config.toml
num_attention_heads = 5
norm = "layernorm"
positions = "rope"
bias = "all"
init = "uniform"
init_std_qkv = 0.0322
init_std_up = 0.0322
learning_rate = 0.00897
final_lr_fraction = 0.1
doc_mask = true
Each number is 500 + 25 x the weight over its row's rms, rounded and kept within 0 to 999. Layers, rows and columns count from 0. Numbers have three digits each. The size before them is the row's rms in percent of the matrix's.

# layer 3 MLP down (transposed), 640x160, rms 0.0309, rows 538-555, columns 0-79
094:496544482501479473511497474490511486509486495476510475520514508484519465461458539473458484453476475484534502515542480490482530522447549464520543488520552449484487482512536533468516488474464450460526492525458537498522478508462476467503510494
101:498500509528471498549497529492477499483472500463541513512471516487519529462538522509491498524514509456495465517449458477480512471488501533484513521502493498467540474499496494497514531504510488507480523480518478511496550485501454473531483509
101:478521462469513467521505522502522503497531523518518522467563497483511504488463513558496546503491491489485499449493503446480540520505506454516547487537531486475522492496492484487466504489514491472474530542532514495541526455490465498498490478
092:507469420496494505503510541474516485546464504493494493487524484521550506478476517447516501503469524510483481500516498464478562491511520507530515527499486497503528525515473477508475557504449498504496494524527498515524529521488531529478540490
097:495505440535516509466465496435514525490500519497461493489477483501463518536503525490493482545450495527476509497480525473469535499447483515512477467544508513490519480496493478524507473503524486508511471526496466501580515501480509495503505512
094:477479509443507541474499525486497531506496497471527507535497521483534468460484493488501483543545536473504502455517476496539474511550442485494514498523466517480516486540512508485482456509503515521506479473508556511491481533558496519542495523
100:521489511500453497524513504516485444475503480496462522529473538444473486511486521534493509535556511519483475518449514492531450500504543496521500479479516539499521527479510459476534510521506498486485503496521467461450520507452534518494478498
098:525498546503496528511515544521488499529486509475520482501482526492517530453465538479477529521482487559482494457471533509506503546467497532515522464473521516521491477495517507546495486491437500519483477544450505483451499545502493517491473535
101:491504523506548475455511491507534454489515524483513537499476514488502481465486519482484477491468516525525498475521476536571495486522507474457478475503495531550482520482549468498475505520505482517464494503502429528513490472454513500519524526
099:476505510544513484502442545502474491509478543505517554459514489497513484469469419533491480526494539498518481471498488530505502548486495491532506520537503516517450480486515503534498484517505499517515474550493474540478531518522462506480524498
105:508454501490442517496499512514503463487519495531493500506529495483526502481466485489452472519520501501492512468491521485524459525542514530533485508485469447526479490507489460476484485472510521480475467526495505484484506536519529498509496508
098:505508435522543465470527435491512482470481501499491486480538540491489484499525525498531456516501496467541512481470475504533535497461505527510482481507495497519495499502511517496480449537496462513487532500537494463565480505546497516535508544
091:478539504489465515458500486524511465501507508442526525523552490514486475512519482487472479518490507483524509456512532508516478515475498519510527487538469498467503481455479501476489500510485525503546466527429486473517476519484502484522486498
101:487506467487515506524477476498520502555504507531465513499502492490536523503486504496478538503531487494480502470473525537550521515540492494519475460494530468505494502461509474514486536519478508495488524555507494513513503498464496464522515551
084:452494464476503467488473535496541490497508501520494500505495505497461495503461523483478473465485514518516531475528527546497488513485527532476517482493464513465508515483492525486500495487457501508509552475523510493475468478505522499476488507
102:514459506483511536505510526483491479487544535529500462547510498533491495494534509509468526513513500508518484483516515516574483505493492491528468494438487503506528491462477496485504532529519495501491446502448489434514463467523554460473490480
100:506496492469458501479520525455453525498498435545494519521488541483475484519521466493489488515518450498460489430512484524535530495494480517471489496516448478506515496530521511495505485468528511507512537477539518495507466536516516508493495520
102:457504485498526518509519476461514509479504450512471507467509520499544476481501480508489491495561496495478503473524516463549499485501523536482457472523501473504522433514495486510505509466526497498504534499470449483479490506481522546517519488
# layer 3 MLP up, 640x160, rms 0.0855, rows 539-555, columns 0-79
102:505498459488523503483561514516506515525491498518519437530493510511491473489514519529474518493462507484477482482478519494523472485539518494508454476538504490545519485490537513498576499504477500497524481518513511526450485505497485475517502501
105:546482510525505496491499521497495488466501520478493452451465524496541520498543506461513466536496521502514527471503484508474492506517510532512506495473481512549453482488506480506496538522483513517494523513486483481495485507517532503472522516
098:522472508501487512530495483497506566481460521484472471493504496485505511467508526534499477482537436527531481490509494477559534511487529479540518491471470466536464473492503484485489510492509532511541481480526526518498457531535507499519494497
104:478488497485450494499513545504448483451504478515546487492560491501536514471459478502471531482519512460552498503522464524523523505534483498504521507434510548490517530491552529468491521502484519489490510503513488481452536480518518497506497501
096:521480524561541498493528545524498522467476480546499481521502475502478487506516487498472478486485503527549491529498489490491525487491513507500494532521505495535490460470457501519475499514546473497490538508506479511418520541463475462502481498
095:486490481527490494468506488501494504509498521518543466520499515523494538496526513506520472439501535492516507477502480505494519469503431466480518503525483472519463498512481531509487469460488503510507508511473490484527489494464484518536446517
096:501519464539494473507543470497512523481489494479461532499495486515534476476548479492480481504518490483495474501540477519468494484497535491490549488516520488489462528480519515424530519568524511505556496440499524499489524467524503476496524530
096:475534499492495493488442520458529545462524449506489517475469495480479463493521507488482522481493521530509507489519496541519498482491507507491532483527492551552492501496509481559479506527487486467523498499513481493489511513513460474459552532
096:509505487534534486507474498486509501492487483485484474516524503491486495467515480502531467533503484497471475524462497517499495511479524489464524431512516465483505539476504477495526516493496496496496516493486509507554529515462520475563495539
099:502494516478549486484526459506518519504479483493533444486485469539485494517511526504524520497481508476517454466516510481540539512512465487466559496518487553496519473482484508515499545519513496501502489492504525466514508521525568469513539511
102:521494518507535489524499514510475505526527504472536523493451499533522462506510482514502495471507486505503478540490498507526496524519491460476468486529533481551479518509488515477499495485473513448522491509514503525510541488517517508493499475
096:555438531495525512540523519493479535486455526527485510493442536476511515461528531488505509512465467468525474525483508462520531492498504462490491507495524490470508505506523536530467535538490558470494518516499510524496478499529517502494527526
096:506486522508516497501493498521455511497480468502498476462524559531458493534505489524500545521474506521469506522483470497511498487485471509492522438531481521471498496514526476530490418528495503501506498495512470443535475487504509476514479536
086:484459516510472486485458517488556508488509513536472522490457507452444489540565484498443491491490464549480503501462513518453486503477532532488499451525500486502499496478525516532518487550443518493452466462488503472484509504494496537498476539
100:516502496476500472497514458459486518529485523517493494468512514440514516499504472484500468513514474522491510510487465505470466542506472457499436493540469483517494496506473543496508497524471510509505562516517521530468495556488496492568531509
099:513511484499475526505488489511500507501497499461542479459514489493585558494465535470471519486461508517519502508541449527479491490517489513551516510508513503523489513468455480463497455470517512457475460501485473508543520484481527474522533481
107:528485492560489493509430487492488528490487489513511527519511488504505515494487498480520536516472522487468516459476523573508495549472495487469526501527489526472474499519443479467460481488481505470514477498512496533538469547466465509430490463